{
  "n_layer": 10,
  "d_model": 320,
  "n_head": 5,
  "n_kv_head": 5,
  "head_dim": 64,
  "d_mlp": 832,
  "vocab_size": 6969,
  "activation": "swiglu",
  "norm": "rmsnorm",
  "norm_place": "pre",
  "norm_eps": 1e-05,
  "positions": "rope",
  "rope_base": 500000.0,
  "rope_fraction": 1.0,
  "qk_norm": false,
  "attn_scale": 0.125,
  "bias": "none",
  "tie_embeddings": true,
  "parallel_block": true,
  "init": "normal",
  "init_std_qkv": 0.0228,
  "init_std_o": 0.00511,
  "init_std_up": 0.0228,
  "init_std_down": 0.00511,
  "optimizer": "cautious_adamw",
  "lr": 0.00109,
  "lr_mult_o": 1.3,
  "beta1": 0.9,
  "beta2": 0.98,
  "lr_head": 0.00693,
  "grad_clip": 2.0,
  "warmup_steps": 548,
  "schedule": "wsd",
  "decay_fraction": 0.732,
  "decay_shape": "linear",
  "final_lr_fraction": 0.0,
  "batch_tokens": 131072,
  "seq_len": 512,
  "doc_mask": true,
  "z_loss": 1e-05,
  "train_tokens": 609200000,
  "steps": 4648,
  "dataset": "wikipedia_en"
}
Each number is 128 + 32 x the weight over its row's rms, rounded and kept within 0 to 255. Layers, rows and columns count from 0. Numbers have three digits each. The size before them is the row's rms in percent of the matrix's.

# layer 7 MLP gate, 832x320, rms 0.0401, rows 795-831, columns 160-199
097:145152102144120105175103094150150211190102146145112098169187175140156104141110104130117093129118072133130178128184116106
104:131132216120125152084121198104148136157127041106069121152074138163145156143111138135120126127073105150118135103137129094
104:097151130112153158094138098157128122136142143138117021068129133057145104096125158114058164162185131140130097121146129129
095:107159206140170128198120141127090157138184088140111088169182105118122129092138087159084158140161168156083148127161114179
091:151121133117111019119178122159195147128123138114140129099122058110114120170142138138134180158104129100156119119136121146
100:136181148140151185155111173155127087154112175102111082122124163084102193104143086128108140108094073110155111167102141082
097:132117096103122167122119089110116091152166128116121185091112110114173119119181162147138149138057128166164159146119149105
096:147120185109150134116072154142086111116157105066123154050139135125124169140113111172037137174144094086141084148123119141
102:146184139118123085128095197089170148102134076142166096107047091143150147136139130125098098074182143116163098115135133114
102:120108103093171171055139141094144077092120195147120072134115165152093175124105109132142170156118145113100126174118111122
099:141113133155146129125191125128125128132100173150151130120078125089137188166128208089138080068128151147153169119103187071
100:143185093151147139155128136158160118146082177128130089107147167139146135146132169135144157136154130132173112092115154190
095:128118212118110131130195180132151138132156121073205062139160122133107117120164055220127138144124134129160138085151153107
093:153076062113135117102131160143170141148137164083131144130142140111166166145138081103153153135144159068165155153155147175
104:138147110073102110079125178151096150098091148138144130106190106176094168104163121082117061115128057141120125134171109113
097:119126121155141084140131161080170116137138054105133110110087108085159096090110120185170179156140154125167054137197138129
106:116115129163149108141081119128119169155153150113109116098106141189125132128108148097126123113103123136131147106138134140
097:114154185102105168111133174124164178147117155144140132123150149138121098083184146149109170129087112134094130130155070134
102:082135176119124149144148184169154115112129150142156126196070175087145073142147111128099170172156140116193135116144108143
096:143154138149135116185096126131160057152092185133163086096100069093119120124076121106214171152100147126079151102117160087
102:131183076093180144145130161142118074097094136091136131112139112107110147119209132131101176130146163117130185154104133112
100:090144114128178065115096112112158117092105100180129118183095168130097181166088066095163122138121106071177113142189119138
101:075128152109141137163064147091154170147131101101168118148137094120092046128166084102168115074134170146119126141141075111
100:124101101170099171098068148166071096127106161100164122103184079103106147113135090125145190177084166192130125110126111139
093:136140145120095124173137137160116125103099135083112090126096138070162169166108107142137144125127107144188109167148107094
096:166137098127123114105136124131163145154104119095168121153186105124151056109065152162154115162129073112140181144078144160
103:152171087146146100149115172092196210094169137105127124099098149114130153130156190123139074125134075137076110157117187139
097:114078112091190117111119149081149145141087106139169117106149086139110099168126191161164126150100092107119068144069130194
107:068148102127121144085147157124142122167099107131103145155131117162097167155141141144175137145136158132218141126148116126
100:162209156175130169135177157122181117099155176106179057133112160091097126105190140157126152146092104134081163074180138171
100:101089107172120103096082165102201159186153158145148147133171082146059114116096114168136136085113102151132113180071124129
101:112160110100148072149156108085110100087137119067165138146086158104127110108136138171196093140136117120140075041168086189
103:169148080090184127122125121169128110166095072149110069165179147121138156130118097172108114115147117070126120142158152148
100:132126130081146097128101110143174165097170180129107122138136136180121106065165087147141110125118187131155070097124090129
097:050134155125215121089090155149104162105144076112165087109098137162120145149165130072142093191147143086134142137165130152
097:116145127122156142119147184138072165155170121102143111086109109112121206119160086167155100142206143140151095137129087109
097:093094100140160125127137129194102113138177123061125089161137151118109128172104091160125121192139135147187121148130150105
# layer 7 MLP up, 832x320, rms 0.041, rows 795-831, columns 160-199
098:132095093086108130083133110164120067143097097138173215135131133157146118131178063141098127121106104125088064151142091103
108:169135115100177153108109143130128092091108125139128179106154119120110157141151181161114118181169075144105129136119146121
103:172118165125152122139157097156072128122183178161167124132054148127075129131131094107113128137123181091108160110148160119
094:161086160198066210179116209185143116120114170170144126103151145115101178135131101115111100091165091171151093133099172096
086:177122169111116088138143175110110090147171170088113116122128104135178123136134101119133180129129106116133102204057170097
094:155096124129106128096140142103122120147083100124049169188152167146109184154145141174086117151129120066135123080138109145
092:078129106119109058108156154131176089135096155095119082114076109205122162166161060177190164157117077113150177121189162102
090:116113125119209144130127079147175140139128096157155169127078152170156137097081113153118195138083119101126089141121111117
106:115154175161061058091150161142152186168189123158068090125126101154057121117199107118127163116154124143144131093102105123
096:082145119104144098135193147153131149145073170111134160126188119170117192161047104088165110138122099138106119173103105148
094:132128180143173161144116101136094089139123207181148141133151126142141123117127104146087116110132126118149136156112186112
107:183150141091137134100147160096137125097058082160177120147096116069130083178128141154146099163144113097150169124133119158
095:143118156125111144148109082153113064090150088162114102116123147136131103124135141146094137124145062166127121168080132138
086:139175139111139102154121130134072124146144118190104083088126128140136143138118126205073094144099111117110143128185167071
098:122120157104131075179107079180142140169173089120110119066150119170140102113132118111111136091135175109125105096161199126
095:115137084146112097127148111119128145092154151094052136131119122106140142127168094107095150142112137064165135139105154140
099:104126156133164111135139123203142115115100099132090136077116117132088128065124145153154067168136127087162120105101124073
101:091087109140195184160098183172142171105095089150102090143196140099119127186122157169116149140155107142101104099117119121
091:155091090106162163081157147108163107059151141121136161131118045141165160135139103146116129105181121094150123149118111149
105:133108086147132108162144164087139137060104143113122135144169156091093111106140115184109123078133113119101125101139116105
098:153123128121147084156091137097088137125108076150118148084141136119109138149057163172091145110165141131140078103113155055
095:147140134149072088115137106127111115130123167115161114152147139135102159122114109129133159134146142127148180137051131121
098:108152159160147141110130145109104142164085184146151112148144147136176088200114174070111140133118149053119159158122089151
098:185090205089121158176114153086048089103123162105114135116059108158110148126175079101084083157074126197174120090161106126
089:108129152069123190137062121106155144094158087080156142095161128104107113146112208066158120156174155104121097101185135147
103:179137152080143099131102163128129124112139119081120122184080117181107144128135174093102166108081121125126130110085130139
114:089122147086184065104112170088042115128112083103191085156134140142167100184075142192104112158132066118106125094182125135
090:176106121098148121099093184135089097147149096099109189168162153098159090099142151198106162118140077115102146178135141139
093:116152140124093113103118173133143135101156099144092152046121173036147111150135096132126189076117166142167115150152094161
109:117126100125114158069185156140164137133150156086176071143114111074075147097165100147153161109102133075123163108104138101
097:151097094182142061107078096085111131149125160135066111130104165121137199121161131111134177151143146052161102080151161077
116:132150149096104185126139110162153152033171070141120139100125116153100156128090097110127181088130149145091187174139195114
098:140126140141194130194164153126089108196121150166112155060157146158158120158107112105118113133139098146115125109152122118
091:104110099078143082163142152143116084105115065143104147072118106124111145127094120124135136140144149061134112127083148117
089:128099145159073132121122142135094095094157131078139127122116138132123100149103177185123123109104090158197104140095128085
098:091096130132175099164209098141148139130140154097136164100132087116072141086086127160157064142125105167118155132088103147
090:164125119136165156135131125119114050156114110129185083081158149101079146166113120078115096103147095113140163159092141164
# layer 7 MLP down (transposed), 832x320, rms 0.0377, rows 795-831, columns 160-199
098:117081141139051166123145120104071114105120153117144104094105138113131163078109166105133133107160125115106090117121157160
108:106128150106079148088115114113122135160146107125169159064116113122147118143128133082165117139142134166139169181121154134
094:163113117139099141129160219045111128138089085103110164167154134150092131101119081148129112108127110130107146117092071086
097:090188118106162127148207124129115117124198110134118076105092150139086105047100105117152193141140090107126152124169133209
090:129145112143094158143177102115139130104077088125140114174115147175075140194178091173119147179128101073193112177151098139
099:181159087171122125089150152109156175087100137140138095107133153116151046150144163166098105130155124150156197175167151127
095:108109137178149170161147116117121143147144076136057106114172137146133081117166175136091116117107144159129079170112125119
092:163144140159072107130147154087106146175097150140109111159135142161114116138149135124215071136158203185108091069144126156
106:092217170183102175184167095149137138085137174108124124179137119119116112041156166159132165056133050080148067112146126139
101:096025123165119112072119118087107143101195078087138112104123038063168137104136085161167150141056155103162119145220164102
096:119185133118125119178125129118086107114099133111067107111146185180099127135141148157165173137119128145134108089186148174
100:171158094120167134145118146145151175112142169169136107137138101123164156177107114105115135101142109104142129129068105203
099:149097167134167170091212121069124219197183107139133088068123137077110128118122090118088118104135141146114210145187137146
085:169070100111140157128113088156160124164106113092135129184100154129157097208108141177143168168170141125156110160190104167
104:170153140150163097091146106132152113100120135122112098194105106093076069239136147095154152106114134119079048126123162174
092:160058146087099122150110152138101134110119113140182139148126115086131158191113134126136150074149102124113125193137130146
098:136013101077167100100115129134128178107133101055118102189137159175152143139100150102111158114135157085127136134089105136
101:096136142115135157112144142158150149112114123179158115147128162092180156138247144102153150089141214108114117160075121125
098:103160184128109130163126127129088127185091127189142143126128145124078129140082125092122109143163121109118120117128077124
098:162095161169094140101111145076171091159133108157110109074169191135123151124083132119176115097132129199068182073144127143
099:180106086142065164126124114114094136064127150113139133110164101148062162126169071126160149069169114122121197139124126162
099:090149104114192162170136168157147107112139110127096074137155164148105173130115123136145138110110159151150090088192095090
100:116136064139047114117135125142142178103103128130155175112074090089112156144119076159096123149139132135144118145118140031
101:144075199145194097126151131113163091153142144161089073137113143116136099161106153197129125158111064130087124122159127062
095:147058089129170091134170101224163090105063167159124172201110134172137171161168097160186101089087098073106128100103151111
098:133052165138152180130102150101115126131083068142125089146070185113088099149091133217141093136089123194146166080114118069
114:135108139100078137070107118134099136158124123131108105144131125121147172157053163131174128160136104100122135196168151140
093:129068108165136134160156102101142147120115168154095154190119146154054125140127077147169071172118157153162070075134156094
098:082030054091130099171136124147134121169124157111098138140146081162105086148116153159092092119102132093119136125186143069
105:123123135122171131140131135099116111172091075100129121138133127151159134136067084099134141095193137079162137163046107084
093:172127164155159189140132119101168120107133140162101140135134121116190117174092090126113052167137137194148135155148076133
107:129134183034125194199104190151117137123135055143123130094158098095118130123050107132140142139140114145124122098140151185
103:085158128122206150121189159175137168121139097172135126131079121147065082078120115097102145082097137151159134141109141170
097:106101149163107103109125073112134176149163160115065106134157126155133104108176145148116137115079120125114100060099097113
090:078137103215115141171058145097167156130142158109121132122143125153144175203120092080152148111137177126112143117162155114
097:150075060151159127135105133136129081171153100141114126158163106072073132159128120121106087134135185064132125140073138087
093:143161119104062152085116128153116168144133075119070169148080124103184085112178170130125131139178114098122096132153121053